config = dict(
    head_dim=64,
    norm='rmsnorm',
    norm_eps=1e-05,
    rope_theta=10000.0,
    init_std_qkv=0.0312,
    init_std_down=0.00284,
    init_mimetic=0.5,
    schedule='wsd',
    max_steps=3907,
)
Each number is 128 + 32 x the weight over its row's rms, rounded and kept within 0 to 255. Layers, rows and columns count from 0. Numbers have three digits each. The size before them is the row's rms in percent of the matrix's.

# v: layer 8 attention value, 256x256, rms 0.123, rows 221-255, columns 0-127
# o: layer 8 attention output (transposed), 256x256, rms 0.113, rows 221-255, columns 0-127
# gate: layer 8 MLP gate, 704x256, rms 0.115, rows 0-11, columns 0-127
# up: layer 8 MLP up, 704x256, rms 0.115, rows 0-11, columns 0-127
# down: layer 8 MLP down (transposed), 704x256, rms 0.109, rows 0-10, columns 0-127
v221 095:082077171099207076168119159105158148108137109151145161122092118119129153102186117100049141098118132121097137165095110139104119107061140048133114089130138088148161105150161116113180132129090109154085133144028101176146162104141096208078120074113111163160143106174110147120115201085082152183157078121160111144121114139147138107100119095191135113178160117076134139155165136112156202107112
o221 095:150112097111103175137141146186162135105169159092152107088154125155118101159084207104145165213139055167099129144154122112117163137133112095171161169100102109119132122104106113107160155130180089122184102149138146078042115172106186141128143140142141154118100107109159176108138116113159136138181119148163122127088118138174084116086157162146081165114227131181099103090125087088126136196127
v222 089:122087120107099131161147165132165092095128065100121085126130143133154136116129145155074113099149194137096111134147161111185142149105102173100092158136108123140117093058126131086136082093155092096085046141109167138132133093142163162136165146145136143123129125143136175116121144096160169116116089095161181134173056086124178162169116106134162118105099120103120119130098127148132121230118
o222 095:098145098136087122102118069092104128153134193101104116101102127110117094062100130112128135118073126246136113110144153105075110064088126143153136190143109121095108166128128101114129171094086145131124098150134111119213169110099113102142118129122148175075061137116151086058114095105120096186131103120071113106152113142160097166097141104153173167116134164212073112123089125131143173105100
v223 092:183083127123077134140136161145108139114125121145144081125096083097139153108192075067092114141082106186135180129186177136150123048097123119160132087186110170113161128103165075121138163151083110106120160107134146090141135138122180135130117150055130084159128112199120096106128121128124101092130106112125136192121120105084107125127158124165112117144164102152184108122124125099150108087059
o223 095:119115133137142121185080082089072157131090116097138106142181118081109095165139169135120122184132126099147191113086145141139162084144143143153055158099172154155099113151095115101121152111107091150152159116159113147104111110159144153145221125081046111157127118175088077095142119075051131128135148117126119117126135155159174147121141113113115078141066148078085119114119115140057197099115
v224 104:170130179132132151154132136111086105143105100101105082141128129195107116185143164079149114072123104138172115154098132108171133157139129145095225127142189083203127154159094115185202171100173135168141115097117119117132107108124128155106121154104154119179064155080139080141160170067112160071071111109128137124128161120115128069114099146132150172150051141129140141087156153066161216202157
o224 103:135110069156012135086100124088162114120108125119130133127128138171180124084132146090143114169134130041138099131126093121167062134126103177113134186133100097143150064157128078122130101160160114134134134165151090161181142119118104100140110123083104118105166098176190156026046040143181146117132076116091075072117134103135173158130141144097122169190100152087117104087140061141100126097140
v225 101:131092157158130128110130062136119093156131184079194147139164173089128121151189147183080107147078119141142130175146169106128130139080083113176130116145083141150149149150117142161036163113124126136164113137115137123102107129179100188136126094106114135131108141211081109155119121111110053095111070128069144147159100150135129129180082077115068107108153093059079098151199123113128121085153
o225 101:100149158125148104097137109105106066140102091088129096129150141093112068108129119118089193150151140136121201117094185151077127185088167106157156107097098114176122142114091138090189133133166199163088109109103114103138083148160158158095112089211055145161095071133075135142096189085115219101081131135092129121116143068073136139062209135130113157143142100110144155128097092085121186121122
v226 103:144130130160151180186170124133124107141098154167113092087132155149168116118110176117105087113045136082160121086116147114116139131170151090121136162178088084182117140169154120125119071144176134126166129182146125110098072176131176093106110104108101149196083066129109072144131130093138124125170158164026083139109103160106119137150128141103141180086104072197095140130118121098134121171129
o226 100:077076100027166146157145122109128139185135132089170130140156113095116082140135106132095146133127180117080086133107125162135123116182103084109166156170185140083111035151091136137097149111137051109127099168178095072143114082116176114150096134085114064095156094101142164089145143132200134057142147162168180181126161138085163097149101127097119102100121157117129185093107110145136143127088
v227 095:122133126092118149113153130128119130117156207040152095121106115068122153151204145150109145152138101116101170113168124061104086136108144152154146135139157142124143116130076122095143093137222167070125083164081122122127119121090085084100162136115127108138160110106145094145050145059079133180117169205079151156159129152110107136102161111116103131098125133138144146152132115179145094139081
o227 098:120151172134090120124148136098114108175176133091142102152149117179113129168171111149138139103169115138103122176083128102155191165110113130099100093076214106162112142122101155183109109093150132122113099167135113096135144118167148079145105132142136109164164123121116123108126143207126133086159065163135139132084146117127150140208134073173134086152127142146108108162136142119126136150093
v228 099:109117148138137158122146077193140121146125220108084151154191062128171150197149175138121115128113116118200151117180116145083118210189140173114158137188181137121151173141155166086180115108143150138114144154111149143143084148134051105134176164146111147126190126129141179097126159142136088101195108162103097082152135172133157130107115154183167109073092102116105127115127178099160123120165
o228 097:095098150114131051110128111067098143149096142119110110181135167139114158149188159166186162109181141105126146150176115093108171143106118146073073071104180121125112157178158128124129116143118141187124122130182088133142096176118101148125110108157110153119139124137143101049163127170131136165114142139126091089163159093110157130095190134188119131075190115120152128142168126181101176134171
v229 103:116097156073125094137111162100191161113156131151064128148114102051149132144159109120124091103121126110108102122127152128178100162105174107097100111130142176155138145131184104097111133114114040106176150070122123137138171099098071164137125065094154118152118101127135129121145124136124084114142077118158143179060106153149108129152167119056124152121132106141104154129119131126113148117158
o229 095:092156136135145175125135155119128121190101089107110104111079143149123112060122136099140179174129137076146210113082139150118128077113107134139135166154112161142156101148138146156163122043108089093095165098145136207144141186136143204156132082134142135110091114099150178045156067082091104114153139103138134109129139128161095141118086111139132105157169122116108120131095142137173151134108
v230 098:180162177161125172064135150112134098155134169156090133114073117131094104141182150117118147124107123105160157142109171099080148110173125142117135140081127133090113111168116151113073097131083073102118206064094125156161086113147140086122157077113146069117131143154150097110132162132243108140132138109104103138144126101148133160146101178082099103108128146127046118222038105123102118116184
o230 095:146095122125179078093128081154128142113109083109137128131116177068137160138124150095092087084120147044095159115142110164099191139131084115128159061068109108106110123157162112181158149130136164051060202147092120084133135093080151128162103108102144094184088151087125206165132171173166124114139115132157042166181165129137107132095156121100064191128129153066165103113160124127120102158128
v231 089:187158114127126120133108122068138187191160105094174112109190109107113151113086104136144120090170108139111049144066163092088097109124195140059156157104158150132102117127124122125129114135142105188150166127115072124105106106142124140189186097122136143140160152162132123137146160143171151121093161093199147149150112048163125159124146139157054073166117106113111127125107136142140087135181
o231 095:008090145129127111118160121102204123121139146181134092161124167086149158080130127136087110128151119155145161036142172155109043138114143076083160117129112125136086179095069137116113110142119129117177119104080187111139152095116135131095168159163109123118131124118147150151145148105103076109144129162147125160105102192085128153166136126100133173160091149163137136125135119090151143148132
v232 088:164122125157122152146139107078056109154158160171103096129092102169083136147156151136158136131178142080146102061114105103193195124106121125142218183172096147121021092105144121138121166090132141214080134124144081088114100116160148135113163081151117163087132151111161095119149068131150103094080161155112112195107161120151092121070070105167122170145106054158111124149155150093123084112106
o232 090:064125053113093106150152151124100086068136122194106077124157077049159145090141095182085105079121164150133118156121111151141140122145115112133109123171093099159075091100159097102142127093138085133150156165107169113095125102058151118127187098064076128160158161111151081092057144087215170110098162128126070105130100137146160109191108083121168145117136083081145189113111152123135134189138
v233 105:114122125168120080128129184129081185131126135155080117157170119075091174199124172140136139148048194105137116111077119114143127149193150081170091123112119112083169078095133168118128132124161117151139115090097092179187150141121066153125136128138129140129120149136119135145149156100134126105135124146067144223127184155109130068131141092103149035150127101160113128106101130136152156096179
o233 105:118161155058122070115116107104120099153151120112133216120125126088038115118143110066167127179157101059139091135151109119129141146163076190147152098130144163124130125190105097131101147163106121114181123175150101157106122145125135169182172089164150131083156113100129145048123148100195071093214139133092138110144098149121155155080140168106134158132116145149168083153166107067128157174150
v234 095:153141137086138065092161088078138143055122139121170142145118135106146115103115185159104137123150083141137128128125177196144130071116130104099126103146133097173122143131101174154146109115136126146040181091150193153096073125117081072114101160103146132121127086168098194124102108121126095108147128103102082097156138107091151105157138162085173162109117022133157123123091205174145067095136
o234 097:092048144085116117104118061155000104120085127131119139159089131131067120155126101112147157097150180190135093161120059130173108126085115102134150095171099134059132105088134157161129151146154105106126139093179119143112142133171149166039177102152150136093162146132087167137196080116086125127143190144139143165130184156121085148146141074112078129135175144132090157132131037128115119146128
v235 101:073135107144121125133122158158112126077155086112115082127187108146122162164139127081157111189072136100138141137143094165091126068120123112080139141148129077098119107108163110124134094135119180083121119135046198136152160140153200152135152104130130160137134121136123133115150149125127149117150109191140071151168175153103108093143068096158163081101150133111144166119170151124114140131145
o235 101:113113092084162134099063169164089141156097134073077147092112177122082156107088119152129133124090109086125068135082147126150157155128094147161126092122130071128097133136078073107083117129113106142126115099152051120168142127126102179158097096102099082111103136145106163119108190125121088123111128097184087153072082100083037143114103139143156085111091138097076120069118129100078141170092
v236 096:126088169136149136137127113136144100126093115123168101121115132121129120171083142152176042142171076087169128082055140080135110133102205150111158144177121094066109110137083115145135151162139183180097066177155109176129172129155156107097177186194114153130169142098117079190154090081163157114167074109123124142163177163142095174119102147168104126143106171123140126132164114123121145183162
o236 099:102103147167132120109130133102148096151168119136130129170108122174123155094125141074146153095040063157180116146151159126152081138116110080090171091157148118093100122125172090040149136105111082194162139128133147052086130131104094140130117135104115078097136118165121170114151171157176120109091138163112091106071138172085139145166149167143077143193116149093158165127142129101072139075088
v237 096:092152084174140118152108134102101155094080193078104134090145111117138157127164110190113112102072157127140144099173152079145130073113182147159076147108136144123128131054160089166107101114137087205124100130154177121080129117137077098131079132132162183043125079122172143127106134203122117152099098110183124118117164082188023151171133185159162160102130083132166130142174115080109193163094
o237 098:061175167162122170142082184161102149135115098135105036165131137135084153151134175132219062134121108096104158122090182107085079094116130102109126134172173140146064103166162141096105158152142093134138116143058156147185137181156151186108148160146195123103129110125078091146099137141128158117136110151104159142131130112141157108137081085073169112136102143151090191097125149103111124150126
v238 093:144090112144127096141172127117096116104105181134153070140162146121159144105143151066190127171136122111119167156130142140143211113109183114156077186098128131122158156122133156081071112115151159202086188123138150124143087137147133177159132122119160168093116096110124143182073136092209147113138149109088165127191166153149140176136130150201130155130108127204119097100098122120078225161142
o238 091:133117132155135121099093180147151119119117121129114139121120176135150127113105136183140111072090113139141099150056144140119091128156111160138164189139170125097118133194153084107095111141117131163112125095093097094095104192141129150083156122161151130178146130124090083130110121077192110128207102177163169166111145168084074125105097094076169145145165127124151096121134187109124105130093
v239 101:123125207108134158135132151125159131154150123126112114196140155131195125104118163125120101177128078133111134125083091126128165093173153137149061068107123104082155084110104161092123118102126089139113181135125145122144087129083137156140172090179083147150104070147115107092000142109135167102130127140117151151157189156170076150135102133155150156112119119203081149120100151098124123132134
o239 103:115075154128105132176126137098165122135146071117093128132091069101114168131142179124177137107119125099139105156111121148157100113132198082142154177157168151123123067100099095174191056138146123206132118091105104183109094117114126072076142125153115135179173134159160150100123180116116130196052069129138107118134111148143088116091167109151184147132153149187109090144160076146128125177141
v240 092:151130116122115116122160086127159118085105140107111107096135213099069118071156078077063136184115155120177098124120169097125150153123143134150092110110148111112118154150145070153138137128096094130119165106128161164178111128163177159102095116111149122163147161115153113136119135151136125192121040110147075155163113124138072150092164075212203149097121125033068137106100205133127130166162
o240 100:150067113116067141138125155098122133090137116118163120108132079113142110151142136211134162143140112120124160108142144148174126114127145125132186144104115143110092079242193132132160077084072121113142142172130136101115132134093150159142157144120170131144126161105135218176115148133099102092106091076097132141134166127158077144138137141122060139116100182123124076117138086131124226116112
v241 107:069153186145107076022132157149155118114136112125084129105135101138132110090124119091141113194151151135079091148082104159102083099162086150058166095120132164149111145120171079070131104157123129068062133079156077093110133149129109095099128129107188110151221142199117155172100180151122096128120122060092165140163111095118158109151119187070101118129158123100197104082132117118176125112135
o241 101:166122115168156127159117090111089122220102124147108130133126125138185157199087116166115112116080184101120099147175131167116145156126120086091110156067112130107128194146124133151158195139109195133116106103121101152084145158062116141141188134154091090087058138123138157115098163134084108145159200203116160086176104106135128136192118059061165193193102094062106136106170132162162134124131
v242 094:129140055120131120127151090157148187117114128147147180170185076178088114183108095146074154122135145153138131145102079144138116103161142110073161082192172174122118142093175191115079083123128140128114119120114166112156113106125118106146112146108148089089130136085099138115149132114145082136158119133139112128076092124166139137111158131115193108094127148119138179096112174138075101131134
o242 092:176120167141223133127162135157044032116100135132117088149148110138133141106144118105099126083096085115119161072058076124178226162136172130106137162105120129141091124169137107114141175153050091139098090150204133142115159148112144114125133134119156124116180155109156118139127118159127087106140137171121123138207140128097097147169124152104162129078126134145117139117148134138121145111171
v243 095:107092092120119098145134100088103133080131193164120113162081121125137118167147130188144092109180137194116126132101136118094098145112180105096117116159096145127085111121175120175065129120125158134099170139190156190140099154130107118159084114225109139100100143077146140089128095139120138083153118113162153099079097131185068127175147141143118147141203102142131096087121091076131128137119
o243 099:090103183091175117112110188144114119083114135061171172115134154176108028166113161122178111086165118118109096126137145180087182180137162086193143130206152113176102077090157079100141127129143080143157184137135153190157136110103174111131161108119131170142104106064125150134141116135145128111099089164127140163201090085138067130170161124098161126157115104177120147142080104118157134125100
v244 092:161145113096124157175113095094159154150187099121144118166146180138136111199106095177100100084090112110101197085125173157129116133128158107108168149073098152178126090121197072101098128157106152197133149066101143139167169131121140106084113161093071114135098098131070074119165107126194105096137172093150145124153112100153141125110112095119100114219140093081135129145141171104174073154107
o244 093:089113173107152131114110140153097129122121123187184114129140096102064114101104193156031131100074160132132155128123131124140103177163125139150165124105111106159092232136106123155170124120171123086143139104104120165167078156110106069114119113140144190165091124199120145133128113133149137124066160193130142148090173138149100146125088187130133102089054126108117112112151102137105188071146
v245 108:095104107144162196156101109083093145135128118098117122159123119153135148130129131133148142104143091147135178160110154142183145145143120085111100185139181145087140103107176126128129134094081207073095126142098135123118117161138084156133138131119127132135078132163121162161146163172103164154167154159138091178084113186109043093133108148075146152115083194132122110154141098081165154087190
o245 104:097149106192156156086147100163142110140132094079114115123138087166128089116140151129168151165114106076120130120102179117192111177171139114152063112090137124139145091100178166134094158131117120117054104120132162117133111156105149164067084096114145132095173205148126121116102125139163084082121105156123162122118161068159111084126158145224108179121060183111172121143154130101210144115105
v246 103:136188110147161226106135096162120110100119151071160157158145066167133140127147134130109072154122179110137087116125118159120116126144120125074091167105130140137149123181131150144082114119110101125134087111093129103107143031141113095113106111150102098124128139121170117189181123079128143067105171129134129144142123134112181067107132161138186143077147140120159136044166153087106052095105
o246 100:100125152113074068153117102070139152132134088106169102102134173177110194119118107163198177076140120112150141103048096137103191116089120166175161127144118115127132114130158141150128094154131134140125087144104112109104145057135161147155143112068069110112145081121142160125058142116167142099091096149081094127166103139079153101105082148143127060121139205156098143139133064126087157092142
v247 096:126121166115155103126111164112141067173138116130197133109116104098185136186108096147132187115130048132161179171108102114142138144170162081154145182095150100146158119193102031136151189100173132112123090177141130150076170206113177169168155106132114101136171095119108126048151157146150142110149148133143125140122162094124140204120121171120122180130124116121108166142082174120121146145080
o247 098:183134082133167090123065138135139138124131124188107104162107112156085133096134154056072172127142119123118128132123197140132132092113115070107154163145170096120181125124133121105112128159144153184091157127169199111180100157182099129164099126161103151174101101132130174092117138144068173103173125143165184105062137148089144161095121125177094173069074168124104127098099175159156156153095
v248 102:157127140128125122190131097121169183125123127147222140129154135073111096115081159204106112093133121131123120125118067157127102106142139103104108175121150194121083129110106111146104106093124127170109228075150148097131163103101153169154134118140152082091119141113134137122142098138144142103064122119139123179170098142147179146148155112161150138170113211127107164148155116151160111039170
o248 100:104096162122105090094177162185122086116169168143108106127122104140064102174059096158122126121141110093177218083194122079123111120091156148116104068183119114145158174070129111126139120147096093112086102103082147198142076154170118131103139121109117110116115089106188126136109144103104175171148155121113094149120133115122113128128154117088129123116110137139087117125155100075070154154134
v249 090:088150141131121081114144108182075074126134095133123171126124141177182181109045140117190090173105164141144127109158183119130128081134064137111095085122126134183108124038096110184096138172130168108089082102119138136154137155128116116091131109137104091102154096110088163144117193153176115177222170192114142113157097108154057126155090148152211085101131157096122113130128166085105111176092
o249 093:195126136157155124168138176147121110144074143134129141121140142185170152184146118080174163135084186172086097123121165131136126095143156137133203136147174164106136066144136141146142126143151077115084126122100154137135168091101117150123127155150145136119099141119158129183094119150111133119151160117125113088131073120089099085116147114132135102144131091168154086098071093096073143158131
v250 093:120160075122120110121161087129149123103118147133099142164176108082184146196128159166096066118108154131155144180203095089104060116130178122173075127152117101139173147189133113135085193118167125184119139138086185119089109158130125161094155159151127088099092086174139170109117123114165143164158097144126146134139101069077119127169135194148154107119078119127173106111135128151193181158153
o250 096:130077147082143151125068135100133151097071149176124145164076201174155147128086131076151115125111152164126091083157157161104160132198084174162157107143135094108103157091077130170159113106116130158123037134123119180104125166183142114116088121172135160113171094101107103085134133212096155123144098149105130110225173125130166151105152110080146169131135137174122197179147069107082112096056
v251 090:126088118065123196117121145115077140111143161140139126140111124123144082107083105128098116089094119186112150101130140087140145098093126204120110203146072126138145145132121070152169144083089173133151101130105103055179177118099161127130121125071135096109050149121085171169133123140079135154134099133151168182158137138146062147172132119125106118146120113147112138134086130185145175111074
o251 093:101118128153076111165101131132168093101152108109151118127142108157117134101115147101088125133145166145146107159129161163164156108216091204111085138097163165130109123125089168092180190133079093128142121192105155148154094154124130096194105084123165101175121124129101148182129055070074115117121173158124177104088172111128108120135114107176134103143120152090139114140176171080132076112093
v252 095:122158139083116095121104130136116089110149056150118146149123191090155158185119126144125077137102073143135116132142107206109111207154088094134136076131211157140177160104123071139173144126103140160087112164164149095148112118131157147134107135114110087098116184099092201103127158156096036143122115134101145115073120142112071146121152129126145102090138124113110115117100116112107122147089
o252 097:201040123125097095127150107125120165077094150094114181141178086086074111125107157117094131120155115118138113102114090156139109128109161128098097144139151099100113125141200131130192085144089088101075167131153119123167132155139165090132129153105135124087147143065214044131146177143132127104142090121125155129124146099157142146086190116123073127161135100067084159101132150094116187152183
v253 104:119129105145139120156136193110117128155110112160147113107087175088134120122157131079130159087096108109117090102137149124118136082099052151129139161127172181073127108149116114119043104131141105123148133173164203096213085085128132070121137158074168088131167162137121104145121163178128163197137183095149121173162093125167158112102135125149116120149149112065136039159091123120156097107151
o253 102:106107079109107124108108126170116139089139109166175097111150132149166194189166076153049101083118116112119122148204130111096118120131102096107169120050207158100126095153135132143159141117114121095156150091121130105127148056117142141106122145161098148165124073171093188165125121128163067130169091160078093094128090107104140099148123109150137108137093150125044162093122098111113185176171
v254 105:176143154165168093116131123134123107068166182116065143118100162140118159140102184092148155154099169124071102125104144166050106092159119199169135116117135147136203089141146101121098102171182139162116172141194138162101199087148142137175114163100113150124189079114140104187122105107169160102129092131153113056131143091115122099118076124160188129106134151136188155173050144188133086129118
o254 101:127155109092080130175060108156133204160141135077189142145135136146154099140160103127169128080154140115181111118106129158152100160068114210169143116081090137152116144159117158144122093123163164131165174152129099160038093056184101122166102111167105147121105138112157148172179097153117096074099166140140107129102130104137131159179099141072172132095153132129121167163160178061140129150114
v255 105:181135135102087096088104201102187104154171134106167195144090093200174115099119106173103157123094111164150139114135076149122139109149179144087096096117164138126111069185104093119135132158136148093151125207106155112119126129115104126085104182177097085072184122094157141124140093150120155118116169083152147100106116140132162185128106089130174177083108123129108158124039159052182123126115
o255 105:071096148158091128141119157175186137179046090146203098085137110145115134124154168145136141111094149146111095081148132085135125187161172056078152167163145083168145130139137111114107054172159135152149102092161203158150139123170125149164141142143125152114133158094056082081167103124116113131109130097156190167125095175101112096076119105142114086106181181132108094147171164206143125124092
gate0 098:135119134131122111126110126183153117169113102109132179116101160138122104062142152088138201115137193070134129221194162171078125112148123131150157123140112093188141125111145060187097129115077138208122130157142139139136186068118104116146168123133118113166076143078148115136110120111141139119072109084124096095103124151143117082101154103122173102133122158156125177144092133093056149152171
up0 101:158188118164080116134167180087092086112126161153105145166091114127136103149094130093151155126153108189095123104118154096125135136132140064125159132128130148117065102125077148095155106108081172116161181146102116101101108176150162131135134143099149106124089106107114164115142155077171196146117189082098106083168177131101172086177167144140069206102119097112054083150166157120092141123088
down0 100:134166131102140117118112125079097173115158101071095123087089190118137141158156134131112142091114092076166123128132094129131094168079122121190104215135118139135153170176153142102077134177121131112162168106196083133136153116101120146103110171149134118094114101153113160126127170108093091184141199107127139124157129120137134152072084168162183135150127111123149118102123172139113106122077
gate1 108:126149117155147147128155194166125121124167126146124140117121166155100155161151125097188091143129138045083145082114109080127138083142152141152145113114124170163180146150147117153155136108079178183118164124140107162068126078114181133124137151173157115138135151113159158077147181123175085161144100159141152117031177148103144153161098107132148088061103052161161155143121130134137058118126
up1 104:127137141131131102189098117160115110129131106098078145125108144092166139157173100164195100163158118119103158067017103119095175150113216150144127176195130152109117041078111141149126095166113125163110147148104087119108102101108183121153140149149182159175182159123101137091103101107171075126165150117126139057088109131177145105098180187126161093146084108097093156130090066108114110156146
down1 100:114130170100151177067084124110103149120093116118116142148125070074163152101103103150087179080120130143119115211168121125125126117091103138113093152143106094072139164106170112118124204091183119084172123150130097130197139147107119160145142095071113138139080094117134079213095153143087179104090162144073122132147095145073101131096150145110170134134150185147149130190150167128148173115149
gate2 090:164095144137130127131168193134134139090107092121124165201149164120124147142061101150164108143124156107142088119109099115097086125111103176130141122147121082144120094120158175133117122146134134138152151126113126103152110124149145132124058191146154135127110136166115121125155103101162096123125101114126148099106108138214181154219114100119046133165138083174119123096168159103116193118125
up2 093:159111153142127072146106185171166177107112110057122186167221117155168157092111204154170095128097138152163149115088108140121105182145124132141166141155077146116112197069132145138053056127112121146105114125138125123170163159116142106113124117117085145119155113133144124123105100096171138109123182173104116159131138123192153134097173131095072088075127129150157144176125134112089138084124
down2 095:113118114170143175151162138099085044114131148133158097096019123095113114125136100117097180110125106105086126167144124148183121098139089127120122112143172150147083114196062119125175106130137146129143135090169121173116129112135135207167156141094060118087117089153145077147069153110115072095115135124087158139163052150095112118136153142138157144148194136151166145138114144122174143172164
gate3 094:126144142106114115156115141148080104063157097209134164140107137102072140131121127112147153156124101143121071160145081115143169134132094088157166134105090108133104157102082161203089207154120157128159108171081054154098163108178167125093097139187063122094124113119138103103064106121096159203125074095109115092129107170128129104113097143120134037129119133167139175119153166154124159103122
up3 101:176089141195111159136115136099221124145148126173151160120147102156156104184150161135072156133121113091069138139102085089183079062124151088100155101106140174112092145110182177143107075139096160138155120138059112121133131115128125153149088134168107095118109124163126125159178120160103136141125100097126123185140085114107127085112172126129152134128103107118098098093120158087125139113099
down3 104:150121176196095149120133135121166136158168045158139082127212093111147087100141119135077160153115160107080167125092116135070159028118136089079143158123126122119146165128164086155174086209130145139145127195122119100172085176134163160141135136072137127121147139205156171153115131149147091149111129136120099114098121140167120113085079097109092122137114113112123093097077167113131083109092
gate4 092:107132115141115133113137169083103156135118162123054156149153113141074137155138129117113148180118108146109115158116152124146084135158106108146130103104158152142127163141120127137134195079141133162184121118171151143140161105136112103108094067130146087151126095217155133072174163140082154166122099140124141188140169158165127097075127098106143101185084152066115142109125157085122123099170
up4 093:120104119097189111149140120096104096129145041086189095110119143103114151108162088074118123086187220131139139138140111070103147140142230169153124190122093096122154163150124134112128111118150124069123197107099158101106101146088160167135143192124144093156090120099163109160158127134139128122174151063157146151068105111154113072156117192108084117139133116146124114118085097138115147078078
down4 098:100113108156137098159153130079099162150127161140121176099123078102082050144142093120085191167083116092108117131186129126119153147206137086085139110124162100089158179073117159126183134084132081123094137139110126131131161108162174155133129143131151153158113119147119095112136180107099108174115076152157163156098078129145121129082098109157095122141144159142105138061110158089101079092163
gate5 103:103062105161179123030179133145103081141154115175155120148130198164040124121113163155118157138104164151115169136119183156095107119099103091167089156142153119157154082120121087135111102149161131180133150175170089108148109161103121152156102084149141093124118118075141161089152083145123123143100159076119146102144154126184132102151095173170178152130126161132171144147164112167092139114219
up5 102:070132111161151086110134167153103132129140130109148084113139143145117116139114187146084193067111153081124099100150119110159141155121122147071105178074122146146177108183163103118131145112124113111079114113108141109108204063125052128097135075168111163151161208120116097106100134126151133102136119096115130133131090132148115110097171112179133175143127147123170134191171177175097114116089
down5 100:116100126123147153034143113118158128133119097149140073168155119125067133143164184143116162200090107174122096122111165137184144048153123117170154165144140152182130109058142128088024144129186152199131147113153091114108061113152085167123135112122186116146123149170094131113135112122105070139110132110114180146134154147129163082135122184107179099126127118140115150091122081124134134126152
gate6 095:160145122141174134141127104066171158149143143089163066169104062138150160130092136092154142159149160127089106117157132121119146084103133117126086140102129080127152111084110101095114143127133126092062149188115148097140102164149166105194115114187159129127151104060182151088102066146164062142175133156097087094142125144174091074086139139093102134141098126115141145100074150148192082140195
up6 098:103128175186127142117119084128079095046085125141075125125137104147081147155155152117151146168120103112112153101072120095153166107132191145100106091114147157153130103175159160122140138089102147132139159155172127107114092139120140110081154088135072130140146130097141068106153127142090092141177137060161176126116152110117153130123141130150114060134106141160156181120102106144150168135155
down6 101:138163153160169091157068103116226207158169110084148158190147097114142164103136146079122180179120158128108081144164108135130140111156144121067159142116120079129229151134143085116084141138160153135071143188131102148115098135139064096189110134128179106130092107123141109176139108095151125141105131185148121096132189144201130120099167151143135137133091078079104087119109180149158150096139
gate7 104:154141121091108117115172134072132120156183113085134161124235095148140098137073113055117135106118160201163103133102059159155142123157168128124100147121094089105157065120155124043119115120119131125139125094174124131126101111164143118138084159103136133106156185112123119077118101194190140148089159128134155166159109116146130140081096129140176104070122128106163098117142148107099106135107
up7 105:205116077172106091094091141042125113145151118118102120080187155172118117180140116063096114129080122212191123101117118137173159175139136142141092181111148141122108085113175135102165040093127095147143128151140160110148102088172075107149183154111152127108189202084102154060119122118175131175140104161097125170163169086143148174113132118069143116075142162174115106152150095168141176139122
down7 099:114125121112193136097122147194124095112116115160130091140086142082109163077135142210107130126130105045090163191155172103069123092127088127135136090125157127138072150123085163157130116152135107106112094101109113145076147156080145166145170107127145137126114074176133196167164148070099134138118084082102129122111111117108128089142131113121084126177146145165073142140160130090138122146110
gate8 102:155113094138136124169128056120141158153133188090059124089137113136079123128071152163129090167177123124119147188139112096137147129129120138095119131149127118124171099146105124137090100163123139137057104113107155133116124117121077110192127158169165143140123139137150154095080167105131097135157138203119110154141128150169211110080121096040148128093084054109161126128117185116096147058150
up8 109:133169097088069207125105100096100113106149120106176110090127090151120086127079143138185172156135120140109140132146143078149158113108156153137160163241105120107159095143075132131055120144116175075109101118152150174167160122192139114154141127142136145152190138135126184125109141151108154119114106146072155136116149096088081039140201103155136128155163181174148164102129109154128149131172
down8 094:082132183110220137134158129135130072095111166123111183179110131145148118091179080147129085103113131105074124133127105159098170183136143149189128131025099123102034128152185114121156186085143095141203083078117135105165103108113092149107136112122122137112061153123110137126144134148177087167155185116157110140147099127132178126135099117107086145126110060135125166124114136127139093164056
gate9 102:139111149114089082133130098140141164088150194114126182098083124086090105104124161159142128069111093155150181118067148115117125111147102170116154154129110136121090129129090105141071126092169091137126156065153087196099084116142100145095142133143169105112120155174069122137116162130141111152144105178083164173109106141086138191067103066068179086150115139130102158158154121119150106124139
up9 104:144141148126077150162095092153136107109121123191093180112102098111145164142126132141120102163101105146143118138087114132173090148106091126144123159100115193121174119119074150165114119116170123183118082082108152160074107108122072126079139150165098114133182133150187118061096146142161137207085149108136141125147160097114198071139139131117178141152180153154146108123140125229165115105152
down9 107:120115124116103113143163095107099113100107136135100111116040145160143139185112162207159115193145126095129102176050150048107100114127123144156130115099098125084163124091124087196164194105167092102080125176074171160084141125089116101165154167173121160077096168110183182078126120125124100150110161088072156123093137143165092123145142136146129128106155138167120114190129167194135109053188
gate10 101:106139128109128178077125132125153049081159127119155101101123084120140138168125112128079142158095102149092133111098119146139132076088118093107124141150149083151131058147079151125140099162166106129115081108128164130131053161215190148162175147141155130084111131183116122163144105090122223090115167091115196167091109140154091109125128137129141138109103174135150118176101137077151151156166
up10 096:075140086156055135150071127062076178172142119154123046131140109145148132192145120106095175133111212133169125093173120106088094143084120097115151124159153138096164153130130108131080127098155155196129109182130123127122113118126133149149148145093133088119134093131166146190109144085133052188168133065136090103164150156144128146200082122115082126164185129143105125072139130154087111063145
down10 097:146124175170150148118171063146156117161144139060177131093124093171062092116148119098182153139121131137153131117093143099178129090118117135122128161124125141170099061151111174115161131126199096133203155078153135097125100139108132134138149170156136203110144126162081128177174136101121229120177113139133184183093098113120150100117132177135148142097145136090181158160107187107164161137128
gate11 104:180165118160190196128152128109131099125166109101117177166181174126114110126135158160160153069197123145123172096117105065140097147133114127180105134193084152130146112121119134167116126161113092128050103195061126164149108127147107106145117067100142185125130165099180152119105115142163119161117177178128110182119152158194107134125181163110162095121104070102111081098119109139117100098202
up11 099:121120150083145138131152169085133149146139138211141111162095094171110191136109106128113128125169106199179087096126045212094101164078166092094115121115147149169113125170156083103098114162158145119118106099176130102109139077120121084110098140123143115096144138070120132071182152135118122201151106144159068032094046170124194145101156062138078135129112114130107136103192158139156127143145